config = dict(
    n_layer=19,
    d_model=160,
    n_head=5,
    n_kv_head=5,
    head_dim=32,
    d_mlp=448,
    vocab_size=8192,
    activation='swiglu',
    norm='rmsnorm',
    norm_place='pre',
    norm_eps=1e-06,
    positions='rope',
    rope_base=10000.0,
    rope_fraction=1.0,
    qk_norm=False,
    attn_scale=0.177,
    bias='none',
    tie_embeddings=False,
    parallel_block=False,
    init='uniform',
    init_std_qkv=0.0395,
    init_std_o=0.00642,
    init_std_up=0.0395,
    init_std_down=0.00642,
    optimizer='adam_variant',
    lr=0.00178,
    lr_mult_o=0.758,
    beta1=0.9,
    lr_head=0.00839,
    grad_clip=1.0,
    warmup_steps=399,
    schedule='wsd',
    decay_fraction=0.699,
    decay_shape='linear',
    final_lr_fraction=0.0,
    batch_tokens=32768,
    seq_len=512,
    doc_mask=True,
    train_tokens=182400000,
    steps=5567,
    dataset='wikipedia_en',
)
Each number is 500 + 50 x the weight over its row's rms, rounded and kept within 0 to 999. Layers, rows and columns count from 0. Numbers have three digits each. The size before them is the row's rms in percent of the matrix's.

# v: layer 16 attention value, 160x160, rms 0.0813, rows 31-41, columns 0-159
# o: layer 16 attention output (transposed), 160x160, rms 0.0609, rows 31-40, columns 0-159
# q: layer 16 attention query, 160x160, rms 0.0708, rows 32-63, columns 0-159
# k: layer 16 attention key, 160x160, rms 0.0694, rows 32-63, columns 0-159
v31 093:519514511443499447546555458383398472458550512524579488526390479507473479485423452503509490527482443562459468465495511465476471567453530569480555529541491477550464457500525465486473513510445515557467570499459520412460492521524550584503509399402420442423538416480564414411425477514425618421519474460540576515492558509560595507493503440546552489472480372463528530447563545435591540458443548445400445581510473523497510444479469475481550485519428448525491561476532515539475585569563558
o31 085:535472488544496508513436493555566559486500523477480601525619542525472513501489452519489601539571457580467477492517478542498463429517492458526425458504600505499508467449569444557511463505566436555623448513568489507502507437429483512507465522606537531561537521580350418501520425499479474476486592532420503404439565518451426537438450523464511511511512530528542544527467528499543542555418470483526526462514588455390584547469525551509620534502527438537505483511523392486556393424489508
q32 057:455429491474480532587424454520541511480464513510563430480530522556558489496558549577467464436547462511555559360477592479471504515557522595551473475469606489374490414547437599593525543471526418498430491531468435502465484509555547496445479502581516570548476435437536548525491453506478466559544502533513512501485513507477490440540454506485553569511494400573518568509538551488552465490493525395565488414506474541533562494523564544525416454460482471569544447669498474468496577581529478
k32 057:346552506452490495460491431445529548469524513504574472549458552502475493465467510476540533548424505496549485550430507568531552398438630502551493529477356596631543540500554443556483454472477630435504445503509475431507492538500563593504532546500487475484536518520525489500546436526553556552539564588481573501466560513506483516526434479478512499537531504499497411472511510379510449482541496531492564503381551503551507447440569538522604441417509508550541499483466435498562538492480399
q33 068:499406453487440549501501489505458536556442440481514545482531558466526507595466463561512464465501447470526590492473547452514505465514469513551511469463607443451498514590457610506518521524511473584523462491456433515410435520569571516426453521535560598543523569526557671450528543531448435534499605519547583500436457528450521496545454528517475535554507483516508570485530561529448486464430472465561526444526483621571572472553509528548532506485359449559525502567545488478516466566623464
k33 076:522545425537419453434465447434496537489521507513504475531577483514496485526451496502529444522542452509579502449507519555457525444467453460462517550446547638532544476471569425457360440448448453456471451416552547428417571431472499494498511551440486487600521440459499454558537502554507400415405482480554428482507535560381536501463525475480523475443386546480439510432568488470500483520580487531509577527586450491412529488539426537511571511429552489547499474488531505508541591533398450
q34 051:423425454516481551510468520547480441503485497452598526485479507555480457533520498517469505528495439418475550429489513569425498502516401570629475408446584479504496457582428624515579501521484370553466464496523539480519521575601537520471511483536488544573464565451523552563554638506452489541562529508498475494539465511521394444537529549557528549481497428520542562513532496541571373480513520480558550461495428561520449525507553544528476525547455467584491515626500403488512574470515486
k34 052:541580472533459561425546507477449506582541450614578457504540531448397457552524503552481457522487487494524550495491532595536489453426492546534575522520398531639530538473557470519482444492464557484517478559481435490593567505537416497573494538547448570647555471521452553538571368475515499511458515433479488526451502477452625565540462477548456442519417474459493562534541521531558454485579559482511518520499530485476520465439481577516541482479558475569493579539479556579482535591469456
q35 072:479491481420416512483478432489526524568502455480487509526548546592520482560500459546495406474543484525522585432485521508491498467547441540577470461489628437420457514560462606506491497528495415530485477511430458562405471449581550570347467542561558565547506546626535601477509539518404484560553566459547488479520487530473566469520469510516440580515527475462498574461558582540509473468442506426536574452461441568484504475569491530573528471514415487538525554599494452491472479524585463
k35 074:516546424517422474471513492438412492489559420466515446486521497559477516538452445523505463476509488554502520399516477507470503529533493502522484523434603597512539457448559594521464465529446426514480488366589559475420485468500438481550508510421511497660569500464401487505545399554469450460459576486531408477457445531403490443466529522467576487463399510560538532435536466547502527565497425450564584515534428511397547511564459497465530459424514470465509429519481544521570545551568519
q36 077:521456487442423512510462483482497486570442438512521528525549563537486468571508461564480500508562499457530624500527539533502509485506479557577475419504575434453463485520435580477494500529457450582405386620441486510511504531606551570379504485536449543526513554496520603489518590535495530563568542500561504487516477493536502518574469563504499577506470472502497533528556547533569471422456518412490600406449447555517568490542596529591467505506450442585467508620512386449527533530512482
k36 077:434563475529432473403549503427493513491465473475488519500489517498486509529450404531506500538562407518510544386544504484487470467526559445504523568467650558506589485491511548553408512492426475499485521435615507466409496537456471496485508518398526460613526550483381540458553441491411424450444494550524431452430492534422496520507517484513598488461400468509550581468523499567452512539607487471600614528475477514452565507552504477452547476447460468502490486439467530559572570478497458
q37 050:558503528516485466481566479443509508452537468576418539489537460457499521504455516496515473503479582447413514525574578507499480567473587459392581556552386481513430535503549434473597515494407549496569533487485523464557488519500525487505501502505472394455569524543456502453492348548533485391477486422524509473486529461506580516408510460433538482500519560506502442449434480453437607560495499473414432565560608493486421487410466553511573426465564458526492465397424510515546493496564463
k37 054:508434566509476485599541462514538586484521611472483590434429459496567503532487583434505411527534604549430407553500440486411533492462448532435457501443573450433515474519421587382517501554480560519465494525554515439520484535487560532403467515351544455512417491533492587481458591493480493563566490477517486506460490500504503437453546613471546503496491518527459409474437560548548525489485556542468486478424497554490473452482475433533584513569402549475518454468534503525499506414531497
q38 071:501541518577595483520471531455419532480606526541494462482491446424504527422552490426502537486488522484475398527478467486497541504499567478457553545532478574553473487508539364515530513463494536454482507455560500528544580490442457442567489490453469488444520467490517428514482323388569521426464463528472506500534503472523486568425553471473496464414573535532544445480594434444461529540525483531407538632472584443413431501510474488423514448450529528407569433457522554487399486436482514
k38 073:417473530452587559587496489541567481483478506538543530465587510463460477428553518475542460545509584438472446569399499485507512497495483420550439481481406429509478493493485477533554557483525612523471528554417555610557502535466558453499511495626582529422476527471508501573458594492619507498490530471428592618487488503657516444537463459479474522515554459442483406511473521437509487459383524460468484454500517532537476479446466558544493490505571522555514511540466433474429476576537533
q39 067:391508506489463500431448516465473437503522486580602434529498508506528516512487512510447460543570434569523571451497447469522480539545459548561513421453628536574512435548419580491506470473562411555463505458508521523480507526559499564426489553504445529428496447503496540508449575516438514550528469473508476439520421520468453468586497538532531521505413536521521517513564488578665470472512518442546592466428483486488457490566610513542439482469450453470505477707504488516526527525599493
k39 072:454496512538468410419560501526398546564495492467545484506620507503469479554442422574516502588536441534566548510460450511570475459513469458438490623539606504541459450495584568424420442514389452478548524461504554548484498475534507527526554503470540481535569590476462545488492403443503498432472533529494396458410509480487544491516521464443518488573534430496590473447559453406453505552554481512451531528520463492454590460572459501482531469443567546465450514360485454533545592516501476
q40 070:456421512424470522510496494550462490484390447526547464608503560608466485540519459562514468487424439518603617451549536516491465490554479524564459406463516396492565488539474575477496490562491475551521521462468520511437445507577525621473483537602483545524458491499529528463570577540410429580587495548545516498473476484477498385546485537527496490543500461449491541486510541601509387448535511431580505424526460559583519525513509520512488563465497527561505555621447474459417548495539450
k40 075:509541507570418476448422507494582489519549509459462575456443514519476482564455514426560508539441364525510499460576555494428530498508528479458532509509527523426498420533488490527469437436477478521446513493565449414381451567482526445527455549375441448531477510472437447433459468556448489509498433514533503435534540505338486458449528508549532455500486591541475590475539528571575552592594504539532478504458500516582478524556615505468529476511423481444430572472520564563570487494503422
q41 072:536497590597615467532496483448497524490477500496401511434532494443434543454475529543501530485495465551471408445519550461496461542481497512470554506555480523513437448440532414511534472530513553363485541519458529503573539465467518381545437456557549441550523531520538543497511448398498552371471452557539522468481532502547495534462508455461591494451513506505524424467530476367429554558489487485471494615570553429432494494486480579464440465510657475485490502386456408524550534476479537
k41 079:489533500441531546584461625560512484465568503490502507560554523507603504389520541458563450448540594398420439524475514482496547509455433543523476541456457526538510564486457623522583651504536556486507442589506519413460526573522500538493501469546536593449464526494491417520464527397511470514535611457442526512481528439614499460566518583500505523443499473465490461516470492509489531467372492450507520482386498510553424512472469443491516437489436484570562467503447533470482451525533555
q42 084:457547468445408471544491530488560516526476500562582468549471550523565482498576467475472482524532582465574585499473529462498561492509494508571461520402603465513606410520418620454487567456530468579469530440510498607436472530516431557416518505450519541486517454558436565477523597563466494616543528460485477519477493485562452536602471542539414490471514463514446498489427458583565438487489508472581495435444438526517521494542523473603465547502392549520469478575569543457503536483422548
k42 080:468466469562417446474577457458454508608444458482424507468391488510413453587485486422424534460501457567559497476539591539506520477526464480449561524500502557441600476441561439464412448503497452487480506526614383507378489460469442482540546559426470509529434440474494542526501457517505493527429437438532480403503532497561532427464516470518546511436509497594541449477524451545475418526557456490491532510504481485472505494525604479538459503546484482516473527482617509584515601425381467
q43 060:565439453476488562600490497563544448513429509369514504491535543454528501506577511556575512416524508532495541513429518542484437561543579449490462512555496411470533529487493512555538498487551448528610432468561424427527442556420536453541478480543588524560388544556434552456558578549441515571532596498513469496460517542445481429505450556519457464512550464553486613503474574536486477476463413471585492435531447483437551458508461422482579515509406479563492466501469525547599499581544519
k43 072:553513480505463503550492419513585462469576442497443523537530509476519480484494503518464531546484459508435524517492533548466511476494463539452490488563457551578596507460552470468462525509529537527452543465492478624450487464505448485486546476560466474484472560447550483528516540522563462577514478484531475578566510463440502400446417499476366537439552461516455422587594599526500499385562520478537415503619420439560509533514418570459510538464587592529457638533629481580496446474474532
q44 081:518491556478530507486446525520434449526493481631497446459485511425465507543476498387512430538520460525513420448523557538515525503453469537539499402523494571565520466488489480480528486510437534358434504583489460617471504450548467498548483555511482462453522485419537511540457516472495480437506377536428490449540475576424409394448538451472459573532422512411519440534574510515449447483430477539527537576495544415545490519469573534455506464467651514465535626481436469532437505428490486
k44 079:469579510567479543494484564543568420486446615498471515519484512552550536444523530501541604513485469517584435463533533464559525550521532534578453463479543473446470523494389503549515554441540366426531472449478559532443493488494519515448492587489530616514492551562474549471434441483503490432485537445521429489536461483483497547580504544533599488461396539518542562446391525568476529595470535461472517470406560536431453517576516447498483557468379423599498455527428488516440469509502577
q45 074:417477607508480499515542409465495492529493421544501509443496492503429479560525484516462507553421481497487498492562570440511578441557469579545494604447483478463519424449454523467448563514449510472423569495448509532439428568629514480425463452482457533439567475427503412523617457493455517488503590525484566494478506517509461540536522491467504529459514508517495376532496417383585501525466596430517457534492540482510454577561490564546374542518435595570546478597531451530529496474457520
k45 091:511474521433497498476579598458451474614529550589542526515480450630514488538505474490470443427494473450553448448491608541499463519505510440536505457486529484506617457506509575446458591543484517439529540551553496578475484594480413501462528600440508499524458566500488477488476536582542545486495437391488456417446514478593547456540534421488521549478514543572566506485505411524457445559365514460458560540430433576511572547477505431545476501509468459492473453456415467433498576492445452
q46 086:568510584435542462469504438463453469487527546482446481555544468495425501501423545460519499476528381543445482575584466495521480455483528547496534512503423462557356526472519456413515464461442554419457448445452496427637542483496528459453461467526493516438561516463573544462531436419574518383508452513492554470582523500538522436384538491447504523482398515466469457524528599473526517457562522428368510563538528476417500496517477517417454493507528474464560483524433395525559462522492467
k46 076:518506561491530521520443457497490454428464548496488525430438605501496533580524568518614470507500475557554511487545525544497457475543497483514518491582564473375480528561502460520483496567515460497478444548463655430605487540477554452495564515521561543433555502526471524499472453444465538411577536512546482546538464440373438480492542630439615454496434524490502495503465616469437499505537451501475500473433522546525544436470503537455571539498532426466506503516397485479629457572588503
q47 092:426586574582443394543513490411553552585554510529503496456412491434492444540531460522469588453495488482457508537471529520522504482521443493545516557383609537506554438497484536508510563512498454577503512468598552568405523519473484546539574444470594444523577467570523551549436550619514506582455548464487473530466442514509445555567537469533385513458528435484489498511553393523481511501459522381536479489583448551500474495546538532525503560457423584470497525501603539548469500448483471
k47 094:474508460581405465502551466403492484554374590477458568455404432512521365485524472414517605498434508490624473447516571576555506529547492447481554560518512548525553507498510468482441503466503365497520594566584513604432498522527416556525503565461477486486496559449493448491528530493469497523473440475455458414381453548565497495573470447539545492422508474513527516471483456529458435529529507459495557499504526518526571540606559491555482531449458497524454480549501496548461555501401522
q48 108:538525533477599401530465434467481526532527578444395554424476541436359501583493510538522604426517476502463463534574439512483451593519528568429525569583511546527390459458542430571491500523531541469579510511575481471518545510510540475496442432540482422450579450429496480497506468487534552435436511547472489529483552489409408530456553445405545515531499545507422484527507491504458622528555556477467449478520558458443506462529558544431540502488553464506525495494459437550540485440501378
k48 109:547529566479574545537454501555567485407598382486474443596520548483502595481482545531509412490484516551434529518477535428485530443422435491446485450486454446445500590530511417558515467581515536496489396458401585402560503407421539473483572474520597526518486494584542562443451476509491484429538570535564419554626577464564481526453481579517545456506501523518400534512517539481471547473517538472417447508462493503501517428509465529471505565515556507530560461474485481465555431496543533
q49 120:440498597524475457554557492546503536597460533580496469424442474474453483598528468496485543489430496418523503447532554476507552553566497534506488577455504575493467501560478533518439488530480465556489526498565515577391478465558512590518567510423485501539555489415496411541447513572504413561478508475467458525489399562485358580626466418514475566515501537530426440539514453547408491513536533487563535463557450481546519605500584530568549479466476520535495530503562547574417505402503458
k49 104:499495476590464377500531431450459562528472574405568580411439508511431474548542463466531520489589510480604553500532494511519503485447503513537556531541632500470464463492454530496484509548595471528595543447527500503484520476517541482505536515399497493522514385463454517471461506544497499444413572478541452432540542465449539531521476492466518528444428527589538486494449416627492490688451537543495529443507516567396575528524586517558446518539521488564515488516506529579458476505444467
q50 105:429465635563418522480464567544491456527491531549425498439438425480558513392487460545490456472379502418503605460463510528545454495577458462530509623476504630587529502452497522499502480448593460532420615557537480473477463444481434417502489559421483467503491506563499495500451508465496422581480439479539488472482467524545400499454530481550464530477487504569464453464535468428574507442557447552588475475536450497488492555485538487546516398459492541438460587555541540538457475437486519
k50 115:420451512476445581458588457445492458503438423610496429468493443502517415523493444466439497511468426420515464496475522599565529512515494476577562522417445448526554542497546538474537517472425543451474551510522510572488444539482526509478555532451436547480497487476476477571539470537439608532424512480453556437381439523555519531465519504496465492494463511512619484530454458395552491478440464544548576630501409522563451524436612514491512523527488534400611499525510453493451533491388497
q51 138:616526475511535428548455582587532505534474601385546577518556592551509543530530528475567577430585596432498555450491473459450473520572506534504435513555516571512528470490555488550524507462510560518581515522542519531545489449544434442483507541488517488469491596547440518430545535475541439504525428534507446528549510472515472551490433436441556540509493532547412463548474476621540526488550503584484476294454541493447554473522473535582561447487525438562437529540441495517501464483470500
k51 117:549475479491546457542466586559508443532507617462500639523501512584499513439528466483459573418458480470518499555480527569482423531479548472567484548555498522582504457529529491461485540465488614493603519571527400528471540548537420512543498477557503477446501584467439397526480530474493407564518469502478512431445454497564483435461536452486500565504532479439384498470567461489476588395529563501501476489457547451481529517576382511575522394447440523545439544441514433457516513528416433
q52 145:501488452520459487534466493522419476579569436497389502528542434546517460485470378465457421582532395554528634492561435466543488502543450452505555431557495566445523466564520434529472507486549488552481555529528463542473582518461490514509517502468577458470406446527522554548566518478432411476452400542544532422596481432546488385459442506565501567451459561515514524397542438513485504436547491510501507471613582477495513442484441435487471512566547492482443511540445495463432410515500460
k52 136:480488478549446491485411488501561521451655422421544483596578425561531498438529417460566372524531482505492556459463462508543489462507442418485515456505464482436493449550427472511463557557527606546539446504483400502480506553497516548450599525443527558521457396476509471520618477445471522496499517555503547396506465509488548479478569565500479531489491514511581505464562517495522525490420522539562483571547512476495625483472445492492544409607508464534492480468395528450416466479416515
q53 131:518462455497406510528545536498450463580469568595484525564520534532522527630400507394576554390488434452539381433540536522430487390478464534457497471380417483538534510514504540509551518468405476428574544504468494514523474472587500525587544556543537422537486479540552461449503466586457566520501476513537499428473482465492475491588544431485509530450591437441489522534512530471441454461537481385495545528443463522565519516479471535440544585481476445460519435479451497503591570525481513
k53 123:486478434516439506403544548429515490425539623488510472573507510434541500445512455469442541564493493500538464497429444481538443502520450434422542532475367462564403484479500503496489452428456428532513499574468477523555511414519598539466560503617574379516423468440442476471479460403539514535470562506471496450487366484525492468507507539483549452421514478578553500535520515524525516408558461447485534569552501479523515472433371527439436553533520407507503545545518468485535493552568436
q54 149:492489487419533584489601432540431461627600471557574510520442505500446518508396506585459478547535423526468483558525431448442392446510541456461433540490494477522477456455574522517500488390538512444476629510434544488480470493517414499485457542452479477485535570515500534490442506537480564534465568507469600444464515434572546477465533498554512610527493545426485472529466544612532531425497523416464555514457556541563471516501545515588416436480541461439533549484553484470560509577567535
k54 132:548562554490549559535494496514440528545576525591513516537477577486550499528428510467511368485504437521499489409528410425420394457501509475467490478515437527573527574447575570600415555499526485444496571494434499412530463464526498415475437531506498465509555550541525474517401493573597496467462477506494549492468465491511511450449472433565398519463453466429411487524507513582483430462489535448549578495511555561594458540460537533486486436566523409484615547504476507573483530446601502
q55 131:423486533431484500505511528524427536541501530442511506585560438606436512497446487555441455449590494537453534470505477497424453455474456475515588573459395446553425415529534541515533425446500611481519513443468456478562431492473403506499468370537532488535518527550544425579488559491518499529436423600548528501478455428575520452546393424521475513374511504492487560514513555511608484482522493484522447481512455406422470519590474469576559461428442518465472486451540553533518505463511466
k55 139:506495582457516556608490568562478595514616565497509377506500474516528544357539497492519435510515527501492488468454569476547522435609570536516525578473500521528401490430446454509514505476521540399506513487472490447556488519515463468523520545520521479533552538543530403557431439491489511501445401606516506495570447466493474441511508533600425513478620523499466529508479596495492525406408519498511422471523544532450484508597533509496473576483510416492404549571524437521604478501476451
q56 128:524345460404514554561521532511530440446493497527548482460482555478654475473490538475491459508543535533362568458400535493502524453522550505539540476562338483590451613469440560550518488543488465474444496438479548522498415417454558535543473468507529470490536551507505494459536520482590553525575529484541494468462527485517503532553512532584488397506549458448407403482489527525509442438554452515530532475550498474539457510505459419483486529473549438486577427470458465622530472493552472
k56 129:596436544490522531579532499533541511469484487547439508506467472457612570503544535454472478531446517494450496557477534637533606518538562404540522383486405569573437523536534569469496473465469592489395518530574522532488503477524538556549621448371517511531540569521454469476518509567475493512598456445506462567528536515491498559547510465514548473480473466414437517469501518513523470430648464541487501463439465499443529550570446514426469557475506492464562499508465505586609517471465453
q57 151:468370489445523437466541385515467592579534480462511438406420547448530507540520544510500509488457489518479550455579473530392536522607518425497566488507497486531493492511516528533472527430440540464491416452596458495445542490435440520511487485569494528420543517501575466532434546515530471436525511469601554562528421575626558493571418541472471491441477455497533417512496538496470565497506454496529666521531488509587489495500523529501502528558523406484478554580421466472541537473426427
k57 135:519532523405515506490512340500447505564480467463506397490548468543505522533466507598509504473511510407505480486521461501524451531533514491470501492525465475520489432568531423423457506396359482485461531447596465430545465548507463601495546497510500510447522486544574531497484471597531427491471452413481534570544434572550534487592451542494504551478489566458567484525458517584508539419550504485519571447471505452484394456476590515465452543455561477550471593543391519426520396495399460
q58 142:585524534442444514570545402561500582559536496486481497458494440436509493491587528522453443564558459469503455428477477569510496509471514524417460507444448527545439507528527418501518484530454565445517453488512506515529354473498552487461482502518609526483597536576477532530607580469531439539449511540491501486399574519459450494581508578523554449480569556531486517544491549589457496447521420476500586505478443397537506496536554508491452453529568575410422530525463627462506510366515461
k58 139:578528541391448457630408440526454493532540643520549473419513416499579472462520481509521446532522503530473481441469470571538461551487541615550456490500439513608450563514441474483456547492540457494454522511451603512473480519455493544431469515471494470486499510454412499508541502511504466526560430543504491497389577525392526544555490551520513466450558502425471518486489622484443474427506533438469581442476480446517442581448470461495439370497497560517426531507507512587421553541463501
q59 146:528487472457446564479529496502541520487462517467508429503509435458496519572518557440474579546452424510570472563518451577452539448504524489543504507489492503554485436452410476391400568463492555479547571492554463566488482538555459410561475431507488585454543576468460528540481502340473451478523508542551543452509574500440585519495542463591465480519449454436486451506474609499466501540539617446514427467501613556368499590552539552495453550448485578517499509477529493588583497537465470
k59 140:465499516418452486428487505543545533478505427477536497431428446424503467512462475461501464573494530489578502578475466537557477536548474498567508573516583480591426445538535490462459532526513503495453494556525448549478488500519522483461454523536598509419597561455408536499467503451478522457492601425518577471445644524532513449443584540642466555600523486518581458499461554582495579487473532465562504532533513529517531444540499530498419549514640529470601548453543516477621547484448477
q60 140:564503537513472460523512440467408472535457476475501531483439468434496366481390475540408514490458488491493585448375535450437503460548430523560461465540486436423601527476535461484460433507468421476554493559489463519543480393462389482506491543543473562493472489447578476519462520491492536478454440544517496402460507476598472480486568492525461471458469463614595513470563516429543524594542579447474517491497490451504536489534462557585522513398480495440436580536541491415487452434459609
k60 126:535404482422419482465520439412483556501448423491509466430487454397441454505511450454497446458556453463597525462501511488523524474536461495584564434568398437470529556423444515475431509553474501424526516478397470492497469434458425434516565492570403436499409520470547515529452539472528557447463473536493545503483480547567462577489554459537558446518525396510450527473560522429558502615479543503556495478428568513511549494504515453525506452447451428379423436508518424440498437519420517
q61 132:508588471491533462519489560562524511550599508548490396533418525451547537548570540490513442516560562515530453494441473474518481560486450538466508403435490487533578459541505455567499608487506520446515426593399473437562451516463511497570410543470569557435537437476532465530443439536582459417465602468571457516519550537495579495590538501588451507414507458538532433475516464578433584390516516555429449500527531497543532462452405509411412488448530497487435489516514461491480543548472516
k61 128:522551526478515452488547577481420489571629437488519473550328477395519526476485513525463481472518522508528473457512411409469491555515484516530450437532477467509595487540520443487457513411515483508477531569501526351489466523546440563526514578443492431448503429498487482486404489567570494527472669411479522499453562546471527490525547508470515460519523539489477503535501478544477536396506453529405541572487536489491491421426453481490426463559573520356473489423518491464473542486548510
q62 140:590501520404402501483579479534470545447512479470433522387440448532429567458531552493585480528508487478545509452586575464490456491532481592492510479498483561493541502395475483489451440585569495472486401462364423499466462600461517456488511426495477589571445403521518490488508481554563561445427490528495456427542473527475575486469474501424464469460534477570498495438501531568521468498485468525476488594442529603559567540543484493500563466495551516536461440537555501497474556545345449
k62 131:555500449490443499540499460517553416448468417542444616467432487560446481411484505537442561470470486543464515576473464511577470450472448556491409531501486423524578504480524450512465537575471473417571497547419519439584488465479528464506405472529466540403500420472468514479557508540509571560426497609484499459414563515516510502518560575436527384516615555448528501531510530474450481491455399478412609563508453466520556428482539518505497468493566438597498520560553478450520452532497575
q63 142:457492532555405486445492522528426520487454568481453450501513512507541420492535485493495488507468552508517488470515506474453468528506468510463536533468525562575528430507618499551379463517498426519551590478518454549501434528610527528419493543545549438469542471436448444528446337452588528530465464433458524414502424534525523459478437523507498504476490542431592544542476506566527368484465516496550501511561578559485473478425485522462443493466627400537580442528440367574481490437483524
k63 128:436472405544382476484490509479444544478442557510469498514517570474583421600504538507456513491561538620494501511499523424511495516495484477586542453505469537566484567557530534591414513445496495498478549475577506617443492502539505551500409456565519520457555544470457439490502404459564504528461462496487424400502457460505569493498387461506477439530598499456442611509462512512468432544485484515528525472531553497482506511424556421445533510455571459548542407507434357598543477499548446
v32 108:464426476467452565496496500561504510460468495480479532498515478502492493449430491492423519521414477429519492464545517542550496485518521482629444430539598546458507460542446492504613410456467529548552537542447484498476511568405515559485468473435462420573513505561558453544508470527538607445548525504355517466492581487505476512520481469461445536442514498445483600582431478503540591456497539487552491444501523450465546477380595398610544494546523465476479550471473553546479662478454438
o32 114:564431432618494507534517464431509466555520604448576577494465595511518518497482543438533479554521422459532495558527444475500413482598405426428481505561487473494497528512473479374476502494480504538516463445505498551555443456501456501452481520603531527472564514518464463513515426505545524432419579558521540509503432496525545550517505460508487435459500521475427475494456539519564453505458461396431428509416495534519541522609399488543506498527514433586397496562576382450523584582446477
v33 113:530540513429525415567493569539572501546506486445530626509491504504490459548454456578512520523528478535520471538492548500369416510527413513452505550506548457488491443499522512522509450497538576481421476364521555478566478489517484510521513608578514444526501457540539505563528425522457595486547450496547485495416422468412540472574473469513466493563484483465521569396425541494467567449562527504484591549399476470520493597550479496576383567413479600466555447554575480530512456545519455
o33 113:496447448563478500423480589511562473464501500492450437649521423445520449473512434443489431476537481477497455479472543543542556496479545475510550497458445464415526551446430557577521455439556505588505521515581470586453563473462492435569530519428503558463454462516470444507414428431499534542540453448464596550468481456449527514421480570544500572522548443543423466523512470441542461436543534649522420564498551574510561428508470504478521453592479473583477518401535514459467398491503495
v34 108:572526468490484453442519597533497480502521521547442499497500458509536444532512457539537468479561467516504449442538540565469435478421471527549458584555429509568538446559587537421429457582443589494545491512469516465565547594442516547502509434331503562507494481526412557453493501484533523503531482520400539566574494560423486482573430446577634465553510497502436521431554479521547522497480461434500402519503484583491500505559469504524539522455405372468569465497532534471430405507480530
o34 111:477536547522509471523447463467526479473513476447492496497446523417430495489552554503430572529464495565446493491566440471475536541515498445504421466472568498482497426454494546523440565457554496573544513504456410546524378513460585447475520516513547647446501495553573473476489437590543492450441577443428455500473493463431486465460486553416543597580525600413516499474524457354553605560382455525541501493569535559511553602438490452542557471477489512451514502478527514509455517496416569
v35 115:438352495545492525450460511408423526465470495466460504511504497529457509537580444506556520451528495502470454465525430434523439476463520506555483554591600500458532511421496511536541502550561452448392494538478522471561513518415515468573537572535451542402507552490430492469446602507527477486500461604505531567386480539551596554488465601491530449481498527583500407485504526506472485408494366430535524506508494646528501565474631435495532500573525537506518522504507550509505490473550455
o35 125:530478430591515472532366490523518554517607510443595440491515533525556492495608448584394559519469561584504507525569518479515480566437488535416526578445446533494387494582452556594504425486474538569515541527531496442522597465551464551592499555505580482526549528455542476478552535575490550611466452474487529556530501516464523429488470498543519546444496569411472550449476440564517498523526481455470537428496520450438499482520473535515488428543450443447407448586440441469519489467506559
v36 113:545530512532466549454529520506457482401500545395446525555521458545470474494498514532529619606432457551528526457532475611473495545446492455580398503425509440544480515499525557486459547459602544559548545378475550512571516543489440495416488465446467488521523554526478497509392504420521449609507512452539539604537498507511537449595465516441607479524464526517515556481486541506490507513474364475471551528546438508378469552506496503547530533520417522402506518547536535461440600487491434
o36 110:493519516489522500486523557531493479457566506478478535536476509530503384549494514560478523451490435580501514525543476508486421446521471470523562517588501489458524402491514467457506474477515552535516506581405412544520586512484542513538490472547462475487457466440613463585502465465507499455450446477469496382529453513438505497398575436516553462491572555440543483403567323381538463463482454451604451476466585449492504525465438480453553516510419420529590581564506439379521542475476496
v37 102:452439514488553459473571442438570491485579479487471491499530505423557456419626429544510564516482499547467561483505513493467506607558503384468502433530483482545500407502521580522461440520505469495535515492515552515515547478472527529472549408506400437536520544472535542564419501403369483542578512479376532531422475544529463510464471586583482467510394451505605531434528557478428493471543505503515482491482527526411430447522536537488422385574549474455500481452500453535441421495532445
o37 105:554477643487635496520460502492435581471519445428574479587411628547408428503481510517507475560433527491530424495515526501479519487426545590480362508492519455443568542456509460495439508477490480464488502575567445521464585502560485495489453485555486515538456517464422431537400520466574470521447415498400499551481569577514545485486459517533428562444513533519466530466438436444547542554434522410539476554442548492411498509428486528565455503534575539457563525530513524521529497512467525
v38 104:493509507487444536522436512538524467528484445470593498564579513571418532576663495505380502563525508647592439517509564512508457485445482525448459488543521562470487473499530495529551508437545441559525564444526537513393426559490496517445542542582520474386541546592498521496562526488543458478453395542527496477496406432486465507502487408500576506497492511475484460493462445442470446429555466599515500498435592438457492508464567495533484554544581556491584501475520456540497492470562594
o38 108:606499541464358469486557480506497526475419488430546540528472485477508421452490557540425504453558452462481508509544487494459550412513508608478565599490502478488438498409515540532570457562501578481496407609467527444569520425444445462577480457413466528558508460544498505604472568498530536571519458561517494538455546413525496501541509497498525492444584482542457437462485567448542523523561483535468508562542407520535513548550520556474532459418376522492352512521511469415551477498478435
v39 113:468505538541494505423538475486568534541563484489506475494550557436562507541504565625497520556481424461458553467430546414454505504468422456490453550555446519537490442494494572598428349515519451585551513495470433511464391523501484453531450486495553573578481516489482554588497492413475490481541497537584486509464567520536556582587469597526600477538444419544536390608521468505475431481428478435548494484508539463523523459488594538502481477476527432504473442480442590432460517548460461
o39 117:523559656549581545501430466578478518433429508445493516523479485526461479460558472516582491517434439515439560469548486533579448491450456490511522466522501404518527479587417456504558486533546429506475511504523526485485503489530525527535520528484459537558488438452523535456450531542507539553431472579505469502546453572436477514389462414464540545422494517455498569413571504568589536524475507504411451535564459531472403524587379406441539563422477568405485488488556580497484497493618453
v40 107:455437572483525500469591460456546573457495498452587442489502519531579465539462505479553573567437511484537453451448433474543453472574430619580440552524536541501537487517524565525452525547515495505545468497517537506492502515414584484529571540502485545474477491499529415479549438547542553437529460532639511467449524490522483590378517495532485511523554502520513509486495560442477545516540438575498467383562576528456477537523436549487525521499509441468542528525471558468621581562522702
o40 109:499565446469388511552449544478537501545435547464529561596463444478529509425459483504514552481482535531461526539591563430529521472474526519519553475445535356579513422461604484597518495515506482501396504478602560502506555509514492480571447614542452481478441518471502487405447472563551449454510573429497475549437451515477541509559491446537491462443435444420496542552515455546551491441582487479567612458522457459446503436458478497426545511409547481549399562478506465559414443469526502
v41 100:389512458437526466431507511480447568466532504540484499538504523490438453499366482555494496493563481558471473552538404541538464493500471562544585500563465477558495528541542488464476468510542456520471492458434562519491554558517597534542434537420517440403560491548538437459422478463454558438463534520670596549495486442562555438477532470498409398402476478512499501398490465535430503516478526499455514469483423590485539491439531574426545499510450504488507490560596549493507539622577495